Weights of a small GPT-style language model, trained from scratch on English Wikipedia.
Size: 14 layers, width 320, 5 heads of 64, MLP 1280 SwiGLU, vocabulary 4096, 25.6M parameters.
Architecture: RMSNorm after each block, rotary positions, biases on query, key and value, normalized queries and keys.
Training: a variant of Muon for these matrices, 756M tokens, 11532 steps.
Each number is 128 + 32 x the weight over its row's rms, rounded and kept within 0 to 255. Layers, rows and columns count from 0. The size above them is the row's rms in percent of the matrix's.

# layer 2 attention value, 320x320, rms 0.0304, rows 158-191, columns 192-255
size [ 85 106 101  99  99 102 116  93 108  99 104  98 104  97  99 104  97 103 100  93 109 100 104  94  93 109 105  95 104 105  99  95  94 100]
[[101 168 148 111 133 125 133 127 115 155 131 119 126 156 177 126 149 147 132 117 152 131 129  91 136 164 169 151 109 162 111 181 139  78 198 117 103 132 171 161 148 199 172 144 129 148 134  83  62 123  84 133 136  55  94 134 117 138 112  75 103 174 145 130]
 [189 156 147 162 179 101 161 143 106 146 137 117 112 109 132 158 132 112 118 180 130  49 142 113  92 162 210 114 119  70 110 110  65 140  25  65 148 139  93 118 172 144 145  97 121 130  98 183 108 121 118 147 148 110  95  93 122 139 103 123 139  84 155 155]
 [129 148 144  78 148 151 180  77  99 179 193  91 130  66 133 130  98 108 142 113 125  89 110 152 155 155 100 205 149  95 123  90 121 149 104  89 131  92 115 102 163 142 156  81 163 121 124  99 103 145 159 110 171 132 110  70 151 128 145 142 130 113  94 101]
 [144 164 179 145  81 143  93 111 178 131 144 103  95  97 129 146 147  64 153 120  74 108  97 142 132 177 137 153 156 136 110 118 121 143 216 112  78 131 152 194 102 156 120 150 134 140 179 135 112 126 141 100 164 163 137  93 129 113  74  65 142 128 151 140]
 [131 170  72 113  95 123 122  77  62  27 118 160 134 145 125  90 107 129 152 142 119 125 164  96 150 110 162  33  95  98 175 121 124 102 139 148 133 101 125 171 186 127 150 128 135 160 114  89  74 124 102 134 108 120 109  59 121 161 137 137  96  95 129 143]
 [107 130 141 106 233 116 108 121  89 105 106 156 128 151 146 145 183  53  95 116 118 177  86 167 139 116 200 154  79 175 128 126 138 190 114 115 108 182  73 138 128 127 174 159 154 150 162 163 122  79 134 107 102 128  83 117 122  96 139 127 160  94 180 118]
 [ 93 166 103 109 116 123 120 102  95 228 134 106 169 104 117 107 140 134 160 127 154 190 116  89 109 111 131 158 159 101  76 108 153 192 155 126  73 145 140 152  65 112 118 100 129 121 187 149 106 111 177 152 118  49 105 118 115  98  84 123  52 157 110 124]
 [131  58 154 158 161 154  97 176 103 123 113  89 118 188 137  93 119 154 146 117 142 103 135 167 113 144 125 128 131  93  98 142 130 121  93 167 127 148  86 109 173 112 148 132 137  91  36 124 132 165 111 168  67  77 117  82 154 104  95 141 134 162 139 125]
 [118 103 159  98  39 160 146 124 218  96 134 121 116 125  99 120 111  87 108 117 163  74 111 133 113  81 130 188 152 129 150 107 175  54 183 159  92 156 177 195  74 145 143 139 153 161 160 133 161 125  93 132 168 132  82 154 134 137 164 145 102 160 113 121]
 [ 94 114 168 163 156 137 123 108 102 107  84 128 147 185 161 123 181 138 160  88  95 110 158 163 107 109 129 134 129 119 109 160 104 122  93 135 129 116 134 156 141  66  98 104 123 159 229 225  85 169 131 118  83 110  97  56 142 130 140 193 184 113 191 115]
 [132 146 110 152 169 137 112 117 123 172 111  98 164 156 168  94 165 131 131 114  95 170 136 142 105 135 152 108 113 151 125 139 103 136 120 146 101 145 142  94 199 124 114 149  90  95 120 199 150 187 169 126 113 155 122  93 116 199 107 125 112 161 115 145]
 [ 84 156  72 135 103 129 128  95  90  75 172 147 126 115  78  88  81 158 165  84 132 122  88 126 110 133 107 138 113  62 125 151 155  98 148 107 135 106 139 143 117  83 120 135 127 135 139 118 120 137 116 107 150 139  76 144  77  84 162 137 194 176 117 111]
 [183 112 152 159  87 147 149  96 147 120 127 111 161 161  76 107 143 102 142 120  72  77  81 125  69 133  92 136 119 117 163 178 151 132 110 143 116  85 155 113 157  93 153 123 105  72 127 149 116 146 175 114 134 193 103 118 169 136 153 160 115 132 142 143]
 [148  95 103  53 117 137  89 142 126 117 107 155 135 139  72 155 141 140 139 172 134  81 125 118 117 155 147  56 177 107  81 140  62 137  81  61 139 118 125  93 145 229 130  99  69 109  99 212 100 136 149 138 161 145 103 168 187 150 224 160 101  96 139  82]
 [109 144 198 109 177  92 137 134  97 158 156 106 116  89 155 156 104 138 180 104 112 154 108  92  99 101 206  75 121 149 146 157 164 118  71 107 145  92 121 156 167 147 140 197 119 189 109 153 158 108 179 137  98 180 112 154 139 124 120 148 116 133 113  83]
 [153  83 161  50  93  78  78 111 157  98  91 141 132 114  97  73  83 136 115 138 161 108 110 132 111 165 116 108 117 155  77 145 179 122 114 121 133 108 106 123  88 104 215 120 170  91 125 113 163 146  57 104 149 116 143 173 193 123 157 132 100 181 107  94]
 [102 109 138 142 147 159 131  87 149  71 113 103 106 206 137 153 132 139 138 155 161 126 133 154 172 159 128 181 134 106 138 112  77 110 184 150 155 158 117  21  86 126 120 163  98 117 130 176 148 181 134 110  74 158 121 169 118 135 123 114 127 115 110 144]
 [163 173 130 150  83 124 119 128  86 159 116 118 129 140 109 143 133  76 119 124 128 138 114 169  84 129  91  86 106 193 106 121 134  77 137 111 137 143 178 163 158  93  65 155 136 168 108 189 206  80 141 127 142 185 104  75 118 169 144 143 153 113 119 121]
 [142 105 113 130 126 116  96  95 149 126 127 134 142  95 124 156 123  91 156 116 190 170 135 115 174 124 100 120 104 123 109  69 131 134 163 128 107  78 147 115  81 109 131 128 113 150 186 148 148  45 155  80 108  90 145  88 118 106 148 135 137  66  75  89]
 [ 62 131 119 203 129 107 123 146 150 107  97  97 128 137 130 110 127 140 132 116  67  94  89  53  97 165 110 139 172  77 157 149 126 141 129 130 164 174 174 167 157 144 139 141 135 146 143 104  92 130 139 158 145 124 117 197 201 108 128 213 159 114 160 148]
 [132 119 132 105 129 125 114 104  72 141 139 208 121 175 121  66 171 130 170 111 150 134 149 159 148 175 138  88 147 164 169 113 113 135 116 139 148 100 127  60 159  60 152 150 156  97 124 161 122 178 157  92 124  96 120 120 123 170 138 173 145 107 122 197]
 [173  91  71 110  48 117 126 157 167  87  76 141 157 130 123 142 118 125 128 140  91 171 129 140  88 135 148 109 113 146  83 120 156 128 129 172 103 107  79 118  93 135 178 115 155 129 135  79  97 104  83 124 150 194 146  99 172 181 145 147 130  84 104 120]
 [ 74 102  96 150 115 147 184 108 134 160 131 119 154 136 151 143 148 149 121  92 104 207 157 126 160 163 107  96 150 113 144 212  95 130 163 107 115 173 127 125 172 189 118 192 129 164 126 121 108 106 185 128 166 162 117 135 132 174 128 120 159 166 155 102]
 [157 133 121 114 169 129 148 125 126 190 141 109  93 154 136 168 102 215 107 126 149  97 143 105 154 100 153 144 121  63  88 129 154 206  61 161 135 150 118 123  98 117 161 100 106 149  77  99 121 133  93 111 122 143  74 163 168 173 169  88 123 107 116 140]
 [119 149  79 114  91 112 164 153 135 116  88 171 164 110 155  75  79 130 107 123 114 124 129 102 141 134 178  38 117 119 125 139 105 118 173 119  83 176 181 121 104 118 133 123 150 162 125 139 110 150 110 105 123 128  95 123 171 164 166 118  86 111 123 163]
 [144 135 138 158  98 147 139 150  92 125 100 164 111 116 151  85 175 105 109 146 151 145 129 180 125 106 157  95 127 141 140 185 127  83 100 123 158 121 102 145 142 131 123 172 120  96 155 113 179 143 173 129 103 176  89 136 129 191 175 164 137 123 131 157]
 [142 128 155 126 143 119 136 128  46 142 139 104 130 168 122 102 145 119 112 150  84 201 171 172 164 130  54 107 105 135 141 130 125 146 142 132  97 131  92  96 166 111 135 146 142 137 124 186 132 131 143 128 112 105 141  80 125 178 119 114 165 134 149 117]
 [145 131 155 142 134 124 157 175  44 111 106 142 119 132 117 173 106 154 158 124 163 176 109 149 176 148 121 137 129  86 120 140 143  78  89 111  69 145 139  95 134 108  93  88 140 163  89 175 125 120 171  63 134  92 148 145 145  99 151 109  99 117 148 114]
 [125 131 160 187  52 132 127 130  75  62 130 102 147 181 114  60 122 124 190 145 141  98 132  81 146 148 112  96 141 137 106 152  91  82  93  79  39 100 149 122  98  62 120 166 168 128 148  83 146 146 159 136  90 157 151  91 127 164 162 100 157 120 134 128]
 [118 176 135  77 128 134 150  85  94  97 168 158 146 133 145 124 123 146 107 120 148 197 128  81 140 177  93 201 123 101 108 165 144 117 119 137 110 141 138 135 109  97 131 116 113 168 145 117 129 107 171 137 129  86 135  54  99 128  54 124 166 145  91 133]
 [139 183  53 122 137 134 126 123  88 126 133  67 111 143 161 113 109 119  76 155 123 200 144 119 125 127 126 120 133 111  88  65 117 125 171 160  89 149 140 198 110 122 173  89 150 106  90 124 127 120 136 130 108 148  85  83  73 160  68  82 141 125 117 146]
 [146 100 171 135 112 165 142 157 117 122 138 102 166 119 151 203 126 123 124 102 153 145 152 137 111 155 126 142 152 169  96 106 111  91 100 159 120 123 106  48 100  93 128 140 122 165 187 125 152 115 102 103  85  96  77 121 103 138 131 137 115  75 209 114]
 [141  94  98 131 112 117 139  94 192 144 128 125 144  48  96  96 126 121 105 107 111 156 150 108 117 107 141 113 115 131 186 102  91 131 128 149 128  78 161  96  60  98 159 120 203 139 152  95 137 155 174 150 111 154 127 154  93  68 162  77 114 149  97  86]
 [137 108 102  40 142  94  90 124  56 170 151 134  41 156 107 178 143 114 146 129 200 120 110 115 153 118 104  96 164 182  49 119 167  99  80 139 141  89 162 141 174 109 138 170 142  92 137 159 123 128 216  71  89 143 131  68 158 188 157 101 102  98 139 131]]
# layer 2 attention output (transposed), 320x320, rms 0.0376, rows 158-191, columns 192-255
size [ 74  84  83  76  79  80  95  83  85  78  82  81  75  77  77  86  73  81  81  76  87  83  83  74  78  85  82  75  83  78  78  82  79  75]
[[109 142 113 128 123 110 134  97 157 126 130 150 185 148  88 115 171  88 155 142 139 108 103 145  70 161 133 107 145 139 175  98 109 127 136 135 154 123 121  85 105 147  86 137 177 170 144 139 170  93 119 129 122  99 133  57 145 156 147 143 111 194 147 104]
 [ 90 137  77  91 145  94 130 148 155  61 150  92 124  93 119 149 116  98 115 116 128 177 120 119 139  95  80 103 149 175 159 172 146 122 163 141 145 151  87 144 121 172  29 148 131 157 112 121 148 117 101  83 161 113 140 148 116 133 152 154 108 237 130 104]
 [193 122 139 140 137 192 115 134 147 133 107 170 110 104  97 170 145 149  66 150 135 115 110 131 158 151 168 111 130 120 155 141 112 125 143 180 106 103 131 116 125 141 148 134 163 128 118 146  86 101 128 157 105  59 127 196 148  97 159 142 102 177 144  77]
 [129  92 151 157 198  95 142 139 174 119 105 106 202  72 131 148 132 183 105 166 179 189  90  82 155  46 115 198  48 137 105 114 115 113  92 171 192 155 159 121  94 133 105 124 120 145 137 106 164 161 120 123 100  96 144 145 120 204 127 198 121 129  34 105]
 [143  97  84 137 155 189 125 219  95 110  95 152  71 102 106  82 121 140 131 109 134 122 156 166 191 120 156 101 152 157 101 108 125 106 138 123 122 151 111  89 134 119 127  54  51  99 126 162 183 149 134  90 124 131 177 127 167 102 141 159 158 102 168 220]
 [137 200  88 120  71 143 127 123 158  93 107  98 165 157 145 127 117 119 160 132 106 145 134 133 121 149 128 102 108 119  96 106 104  82  96 155 137 109 146 101  75  96  73 103  69 121 124 122 138 101 146  65 106 106 126 131 100 129 115 124 143 140  86 153]
 [ 96 122 114 157 121 126 132 185 162  99 153 128  99 159 127 142 118 121 116 167 109  80 109 140 148 160 165 130 130  50 123 166 118  79 102  95 204 129 159 106 112 116  38 121 130 152 143 131 123  62 149 184 142 149 132 117 145 124 129 127 152 160 156 124]
 [140 167 102 102  71 173 129  58 133 152 115 175 181  97 133 180 119 125  99 149  85 141 125 161 135 165  84 101 176 100 157 146 178 126 155  99 161 106 105 127 122 126  87 105 124 179 171 121 104 102 117 105 158 107  89 142 114 157 152 118  84  90 154  87]
 [ 35 144 113 152 111 148 135 111 150 107 103  91 132  95 148 108  80 135 118 124 167 153  75 151 110 188 126 125  81 149  97 142 146 153 133 118 165 102  98  90 127 140 141 116 120 121  99 124 131 177  81 146 122 158 149 160 150 179  76 149 182  96  61 126]
 [179  94 120 113 147 155 147 165 160 157  94  90 141 160  97 150 100 159 120 111 137 173 126 166 122 112 144 105 149  90 153 164 120 103 143 127 107 137 107 155 174 116 100 129 176 136 122  82 143 139  63  81 148 142 168 218 118 102 108 143 155 131  69 152]
 [196 172 133 121 127 119  98 134 152 150 149 150 171 103 134 146 166 158 130 111 161 120 189 119 147 101 130 172 171  85 120 149 128  85 148 150 162  78 159 200 138  93 147 147 143 182 137  79 101  46 126 107 155 136  94  94  90 100 176 122 110 131  73 143]
 [138  87 166 121 128 124 170 132 148 129  95 138 113 145 147 112 185  87 117 133 129 126 160 132 142 138 181  65 187 123 115 146  97  96 144 139  30 169 133 129 116 142 151 132 131 112 179 140 141 139 100 125 130 164 160 138 118 169 144 131 104  89 130 135]
 [ 70 147 174 146 141 135  82 179 115 148 150 177 132  87 146 154 100 155 155  90 150 164 110 160 157 123 125  69 128  97  69 135 101 127 145  85  94  88 151 112 108 132 105 106 119 156 118 156 105 126 138 105 107 118 122 145 102 170 101 131 165 141 116 128]
 [ 61 122 158 178  80 183 123 101 161 176 138  97 110 107 125  78 129 133 105  96 131 193 102 121 110 111 108 114  90 141 118 105 157 149 153  69 118 110 122 211 141  71 160 139 127 127 191 128 180 164 130 108  98 155 110 174 102 144 113 162 122 157  99 165]
 [ 95 140 168 150 103 152 135 147 130 122 123 134 110 179 123 150 173 131 115 178 135 111  83 110 175 137 118  97 108 113 141 132  91 122 167 130 105 123 122 105 126 150 140 169 133 121 153  79  60 108  94 126 121 156  96 106  89 110 147 120 157 206 145 158]
 [ 84 172 104 127  84  88 133  79 123 132  91 133  80 121 159 120 101  96 104 161 124 143 154 103 152  83 132  91 127 144 126 102 111 128 125  62 129 119 159 153 131 137  44 112 135  87 130 129 118  72 137 131 140 178 154 131 146 116 125 141  96 112 108 198]
 [115 186  99 132 126 109  90 140 126 140 161 126 139  56 115 114 145 164 127 129  91 137 130 114 114 129 100 102 130 143 129 120 137 168  45 127  92  75  76 173 143 148 153 112 117 134 187  81 145  49 121 171 113 143 112 151  71 219 119 119 115 145 113 213]
 [181 102 156 120 102 108 125 108 139  25 126  69  84  79 125 100 114 131 144 107  97 120 155 216 149 125  75 100 139  76  88 183  62 142 101 107  74 107 123 122  86 106 210 107  91  74 111 105  72 126 105 161 154 149 117 159 127  86 125 115 187 105 125 166]
 [168 131 124  82 105 116 168 192 144  94 121 115 105 113 133 164 123 138  99 138  76 136 108  89  99 164 170 143  49 125 127  81 115 162 124 113 161 204 131  84 110 110 149 152 120 111 147 142  98 190 114 159 165 104 154 127 178 157 113 132 119 189 116 137]
 [134 134 136  69 166 106  58 153 117 185 129 145 122 130 129 189 128  88 140 148 201 105 153  97 142 121  82  54  76 136 143 136 112 104 125 151 161 119  51  81 130 135 175 138  95 102 112 150 120 146 128 108 105 149 107  63 106 162  93 153 148 154 140 114]
 [127 182 136  64 131 124 183 127  98 135 143 103 100  87 125 163 108 169 109 130  94 134 180  77 157 106 109 128 138  74 109 134 156 168 148  71 153 183 153 154 136 174 159  91 108  83 130 121 186  80 118 116 112 141 144 137 146  73 212 140 129 143 147 100]
 [112 110 191 121 139 125 135 160 178 152 170  77 157 137 128  93 151 106 127  87 149  90 114 122 145  80 102 165 118 133 109 120  58 179 168  97 157 125 142 108 154 138 112 155 110 110 132 129 100 101 121 124  82 160 107 142 136 136 161 113 147 121 102 140]
 [127 166 166 162 184  72 137  83 120 137 117 133 181  96  67 141 138 137 116 138 158 117  58  99  97 120 149  88  75 136 139  99 139 129 168 135 186 126 159 159  94 140  91 122 148  89 167 137 138 111 140 189 137 108  75 125 116  96  90 184 120 122  57 135]
 [101 147 171  97 155  57 126  89 130 139 128  90 197 107 169 120 182 149 159  87  69 123 150 112 147 135  93 132 138 117 185 110 158 127 138 180  95 138  78 133 128 165 112 174 169 115  99  87  84 139 153 134  92 146 173 113  85 120  63 121 183 137 132 176]
 [176  93 137  82 128 136 105 146 127 140 161 118 129 107 145 109 138  68  67 129 132  53 102 129 155 138 129 168 176 127 127 124 122 146 122 120  74 108 100 146 144 138 146 140 106 147 107 106 197 141 178  84 157 130 122 139 154 166 119 135 170 128 120 142]
 [ 79 158 128 121 190 168 116 131 194 141 117 117 127 208  78 110 103 166 124  93 116 102 195  88 114 128  71 120 120 172  95 123 114 124 113 159  96 133 158  81 186 129 142 113 154 118 173 143  86  96  95 117 121 180 136  60  96 148 147 126 160 164 100 101]
 [115  86 132 139 123 180 150 126 114 175 138 131 144 171  69  97 102 140 149 154 141 118 126 161 107 149 138 148 138 168 169 149 165 174  86 150 108 158 131 148 166 118 127  97 147  93 140 111 106  93 164  89 138 135 111 145 135  60  85 155 157  87 134 138]
 [135 110 127 126  91 136 126 153 124 167 144 134 137 169 127 170 128 126 138  91  72 112 133 145 106 149 162 154  93 141 165 166 168 138 135 162 146  79 131 130 144 133 135 125 125 103 148  63 127 177 139 137 165 100 114 158  99  87 156 131 124 144 123  73]
 [165  63 113 114 139 114 135 129 187 149 112 144  82  92 181 159 113 133 168 132 126 153 155 147 124  87  99 102 143  68 178 133 153 137 147 136 112 173 111 150 197 174 141 136 111 115 134 104 121 134 101 131 134 154 118 131 147 184 138 168 116 175  82 134]
 [110 138 120 166 122  68 120 115 130 145 112  83 129  82 126 187 148 147 113 104 147 122 122 129 173 145 202  87  98 165 114 118 109 160 118 198 144 117 116 143 107 148 118 138 130 128 125 151  89 108 159 159 140  73 122 156 133  95 121 129 136  96 112 115]
 [137  76 107 108 148  95 179 104 119 137 141 199 141  95  79 129 161 148 140 108 166 137 166 111 173 149 115 154 146 150 159 142 149 122 134 140 187 131 125 104 176 131 114 127  79 138 111 136 171 131 100 206 152 114 159 145 207 138 140 160  95 104  88 156]
 [ 82 154  78  79  93 116 165 104 145 146  76 114  93 147 159 110 166 138 142  91 129  96 118 162 140 162  73 204 144 138 142 144 144 193 135  60  69 149 104 141 122 155 155 123 103 112  98  89 111 134  90 107  79  85 188 106 103 116 158 107 177 146  75 114]
 [ 51 136 110 148 123 123 151  41 132 107 118 152 151 126 145  90 126 126  75  76 188 176 165 132  96 110  93 118 181 149  74 107 209 106 168 116 142 150  86 158 139 117 131 121 107 114 107 166 118  70  79 181 163 169  81 131 155 180  86 104 189  75 139  75]
 [128 142 109 143 149 116 132 142 141 129  80 113 157 118 161 110 115 175 140  56 117 152 140 154 163 139 108 168  56 147 180  79  84 147 136 110 139 160  84  68 130 112 123 119 152 126 125  92 158 155  77 135 175 146 169 155  66  98 121 123 113 149 147 126]]
# layer 2 attention query, 320x320, rms 0.0303, rows 192-210, columns 192-255
size [157  94 157 103 102  90 118  82  86  88  92  89  87  85  90  96  90  92  88]
[[183 117 119 176 142 113 109 179  98 158 173 181 149 138 177 105 177  85  85  69 149  75 152 109 140  71  99 111 162 129 103 119 125  77  83 117 106 136 135  80 132  98  91 140 100 166 101 128 133 138 114  77 146 103 140  98  72  98 126 111 136 109 148 111]
 [ 90 137 141  93 125  96  39  97 116 113 101 161 150 155 153 143 137  96  81  92 111 119 114 152 118 160 196 139 110 152 124 142 108 143 153 138  83 123  75 144 140 104  97 117 124 118 128 124 143 116 207 149 101 164 149 170 143 132  73 140 103 197 144  97]
 [ 97  49 171 111 109  92 149 137 109 147 134 113 136 106 112 117  64 131 159 102 143 104 162  70 162 139 136 117 102 146 164 166 141 174 123  60 161 145 119  99 138 147 114 148 129 135  54 135  84 109 163 167 107 116 129  93 154  96 141 153 115  71  80 122]
 [100 141 103 104 123  71 149 113  86 137 149 121 135 106 143  95 163 162 105 101 142 136 128 127 125 112 144 119  93 113 124 111 118  79 153 150  36 134 146  73 118 105 132  88  93 121 187 161 155 160 177  92 152 136 141 149 106 112 131 158 114 160 165 141]
 [156 151  91 134 161 132 141 189  93  86 169 144  89 164 136  83 101 177 107 203  92  94  86 118 144 122 166  84 102 118 133 123 118 113 139 110  92 128 146 101  57 101 116 141  70 167 162 123 114  98 176 149  86  96 140 107  91 184 105 158 158 120 177 187]
 [126 122 165 125 124 138 181  68 162 150 140  46 113 106 171 114  77 155 135 113 105 125  91 196 110 130  89 176 125 123  96 127 117 152 160  81  89 135 156 202  89 135 113 127 184 114 105  97 184 181 147  77 132 163  71 161 106 129 106  73 141 134 159  35]
 [161  70 114 131 145 140 224 155  85 149 107 167 141 140 152 120 163 147 125 115 119 127 163 105 123 143  97 176 125 135 104 162 148 149  92 135 151 138  71  31 140 138 153 173 114 173  82 107 129  69 116  60  63 140 175  99 106 166 171 117 145  94  69 108]
 [167 135  64  95  91  92  76 135 160  78 131 108 134 113  99 154 167 124 144 152 125  97  72 166 137 111 103 114 109 165  93  77  78 113 108  83  81  85 121 160 161 133 162 196 144  94 164  53 131 140 109 154 125 134 115 146 170 167 145 137 137  79 183 184]
 [ 71 153 170 176 143 142 128 113  93 196 116 111 132  75 138 149 116 137 146 118 102 137 153 122 102 147 137 150 114 114 100 144 137 136 136 124 125 148 118 146 104 124 149 121 144 103 122  85 125 109 193 118 159 178  91 115 160 168 139 121 166 172  95 102]
 [109  96 103 172 192  78 113 103 110 143 103 100 123 149 145 158 110 146 160  68 138  58 116 122 147 130 118  93 135 131 143 152 119 105 104  79 105 102 107 127 136 134 104 170  97 100 123 188 129 144 198  86 160 182 104 113 113 130 127 114 140 138 175 125]
 [ 88 146 129 183 136  74  72 115 113 144 139 143 130  73 180 160 151 136 141 128 124 112  91 139  65 181 109 104 132 107 193 121 150 109 119  92 151 126  95  86 125  99 190 166 134 100 134 130 153 115 173 160 176 172 104  85 188 111 118 107 103 118 145  60]
 [170 104 125 157 103 140 174 151 161 122 149 130 139 151  93 144 144 138 133 155 135 109 146  61 214 144 103  79  85 137 186 140 190 154 114 148 137 167 158 109 106 120 157 154 138 150 159 103 112 194 104 134 120 122 120 120 111 130 142 108 142 121 173 103]
 [147 156 112 168 159 174 118  98 112 113  88  85 128 131 126 134 144 147 128 164 174 100 146 136 174  95  94  85 100 118 121 132  86 157 138 115 118 103 147 178 128 138 175 105 158  80 124 119 131 167 209 202 126  99  63 119  99 156 120 122 136 148 101 127]
 [ 69 131 125  78  95 172 144 119 103 191 137 130 117 156 144 135  73 104 172  46 109  97 115 134 149 100 144 133 179 136 129 145 146 120  51 151 158 111  68  95 124 167 100 139 144 156 102 109 109 109 152 116 125 111 168  97 167 139 136 110 155 105 105 105]
 [124 156 135 119  71 135 147 112 136 109 161  99 131 107 146 161 154 157 106 123 156 134 101 160  95 103 124 151  98  81 114 127 149 126  69 173 134 157 138 131 110  92 116  89 117  74  95 124 108 146 130 139  87 152 130 127 126 153 146 126 132 116 164 114]
 [145 104  56 119 118 145  78 119  89 137 168  92 180 138 124 154  64 151 119  99 121 104 140 139 153 102 112 177 130 137  96 132 104 140 150 183  92  98 173 115  54  52 135  73  86 151 144  97  85 149  89 163 114 142 111 118 128 118 159 118 131 195 146 133]
 [ 99 186  70 107 155 108  97 100 166 148 143  67  84 135  82 140 167 154 161 140 126 113 187  90 162 127 132  38 139 110 106 130  73 113  47 101 139  76  76 125  73 144 124 180 103  10 155 117 151 148 175 114 115 122 125 142  93 163 146 136 195 100 124  63]
 [180 188 132 105 166 158 153  79 132 115  89 171 123 127 182 152  45 174  94 111 136 152 124 161  53 179 122 117 127 126  74  53  84 139 134 129 119 123 170 101 126 182  87 168  98 147  64 118 166 140 137 103 148 185 159 149 150 116 115 164 105 126 195 114]
 [123 123 222 147 209 138 184 139  87 141 131  28 145 149 113 107 154  65 136 104  70 109 107 157 110  90 127 155 134 143 158  72 160 150 122 158 155  94 123 116 107 114 129 127 145 134 159 203 137 127 123 111 163  86 115 130 172 130 171  96  99 117 107  98]]
# layer 2 attention key, 320x320, rms 0.0303, rows 192-209, columns 192-255
size [108 106 117 112 100  87 123  94  87  83  87  93  91  94  85 104  90 104]
[[128 126 161 186 153 129  84  93 120 112 167  85  75 151 128  85 153 136 140 144 133 102 124 177 120  78 103 162 179 134  91  92  79 167 156 164 164 171 163 151 144 132 171  80 130  72 101 129 129 100 170 147 114 117  82 132  82  99 113 127  64  79 156 134]
 [132 188 122 102 145 132 154  25 135 101 138 118  75 136 161 167 108  96 187 184 169 137  74 120 132 117 137  98 165  97  42 133 181  77  79 109 133 160 133 119  92 112 178 141 182  92 117 121 133 102  67 103 121 155 116 150 163 115 164 121 147 134 123 161]
 [152 122 173 148 107 140 147  81 122 137 144 210 108 112  91 175 141  78 165  75 118 102 152 155 115  61  82 120 112 153  72  93 149 110 121 104 126 185  79 171 140 135  63  66 140  96 170 131  86 140 122 195 104 160 171 132 107 150 116 154 124 120  30  93]
 [111 157 118 100 193 103  88 141  87 151 147  94 143 129 143 137  79 129 105 173 132 134 153 173 105 100 101 123 125 116 100 147 126 131  95  62  95 148 157 154 168 126 141 164 111 174  81 124 163 105 175 150 115 132 116 133 128 165 135 130 176  39 141 177]
 [156 167 130  79 171 169 134 172  64 161 198  93 171 154 163 106 140 133 153 143  87 144 115 173 110 177 102  93  87 144 114 112 112 154  63 163 164 170 108 104 160 147 101 103 159 117  99 114 198  77 127 152 168 154 126 131 158 207 120 122  78 135  95 195]
 [ 90 138  74 176 107  74 100 134 122 121 172 218 154 104 122 137  60  94 132 123  66 116 150 183 134 148 169  86 110 143 185 137 161  66 106 161 133 171 121 136 126 132 147 157  84 138 145 134 140 158  60  89 106 120 117 131  98 141 133 122 147 170 107 152]
 [134 154  88  81 113 146 150 109 131 174 149  88 160 144 101 105 101 149 122 118 131 115 132 157 142 103 110 167 103 116 148 131 165  93 145 120 116 133 140 181  97 180 186 155 174  98 118 135 155 163 183 158 159  91 193 167 127 173 145 133 113 185 168 111]
 [111 106 121 149  96  98 160 116 106 127 130 107 152 193 127 184 142 217  79 143 156 111 142 117 141 149  84 144 126 110 132 187  78  89  57 131 145 103 115 174 179 157 139 152 154 138 156  87 124 153 151 172 153 161 172 186 163 129 152 131 107 179  67 197]
 [ 69 117  71 174 126 131 128 122 133 116 188 126  93 158 184 151 152  94  57 116 174 105 125 104 153 110 125 134 172 143 104 170  72 139 164  70 134  78  98 101 137 112  89 138  63 148  96 127  80 152 110 133 135  82 169 110 160  96  77 125 135  62 144 153]
 [ 52 200  91 129  76 104 160  87  96 122 160 129  73 122 118 166 164 100 171 135 100 102  82 129 195 123 147  94 158 137 138 185 130 162 164  80 134  85  87 163  81 153 163 169  98 113 112 148  59 100 136 108 127 197 108 138 172 139  85 159 181 130 144 137]
 [132 125 122 129  71  37 163 134 129  88 114 186 106 137  73 145 134 105 105  87 112 176 137 103 178 118 233 128 142  76  99 129 116 127 177 175 116 110  92 153 121 115 110 120  69  88 185 134  81  89 175 104 120  99 143 162 116  66 122 162 122 182 153 113]
 [176 116 122 110 117 126 137 135 130 146 112 154 131 149  71 156 153 132 147  89 133 144 121 129 141 117 178 179 112 139 163 100 114 205 192 118 137 105 156 105  93 108 179  63  89 136 159 102  77 155 162 123  90  88 124 120 124 111 152 123 118  66 154 114]
 [136 177  38 164 116 160  95 190 146 156 120 135  93 129 158 179 144 116 157 117 182 127 105 108 172 176 115 146 123 113  99 138 174 140  96 131 122  78 122 122 137  88 154 108 143 141  90 143 126 110  93 150 140 135 138 142 136 128 126 107 126 129 156 114]
 [151 126 121  49 174  85 166 111  85 142  84 112 158 106 103  75 145 155  72 151 126 140 125 130 123 120 129 107 108 133 184 180 120 165  77 147 118 169  83 117 102 114 106 200 134 162 147 145 170 158 151 127 128 180 124 195  34 149 128 126 138 181 124  99]
 [144 156  96 102  89  87 162 116 148 129 154 215 149 110 182 109 129  86 168 103  99  98  98  89 213 136 120  99 158  98 154 172 140 124 113 151 147 166  92 144  70 156 161 124 114 107 134 131  83 137 163 109 162 148 181 105 137 162 150 151 141 175 170 229]
 [151 143  99 118 163 140  84 120 137 147 161 125 117  94 116 139 122  93 101 185 153 140 157 125 152 172  95  90 166 156 119 114  78  84 155 115  92 103 103 152  87 165 138 129  94 126 124 123  68 118 104 156 143 150 168 117 149 157 115 171 109 107 106 147]
 [158 112 139 152 146  77 126 156  83 145  89  94 156 135 111 158 101  93 105 152 164 107 147  88  66 141 145  92 117 150 130 145  88 143  44  55 158  71 109  94 145 151 178 165  56  61 117 128 136 158  88 172  88 122 160 126 138  84 175 167 105  92 109 123]
 [130  91 164 115 126  88 116 167 106  81 126 112  87 132 140 125 133 140  75 187 105 155  99 115  96 113 138 136  91  97 127 105 147  78 150  74  97 118 106  88 149 162 143 130 104 122 188 148 103 156 114  79 120 188 190 151 146  33 171 138 104 128 163 150]]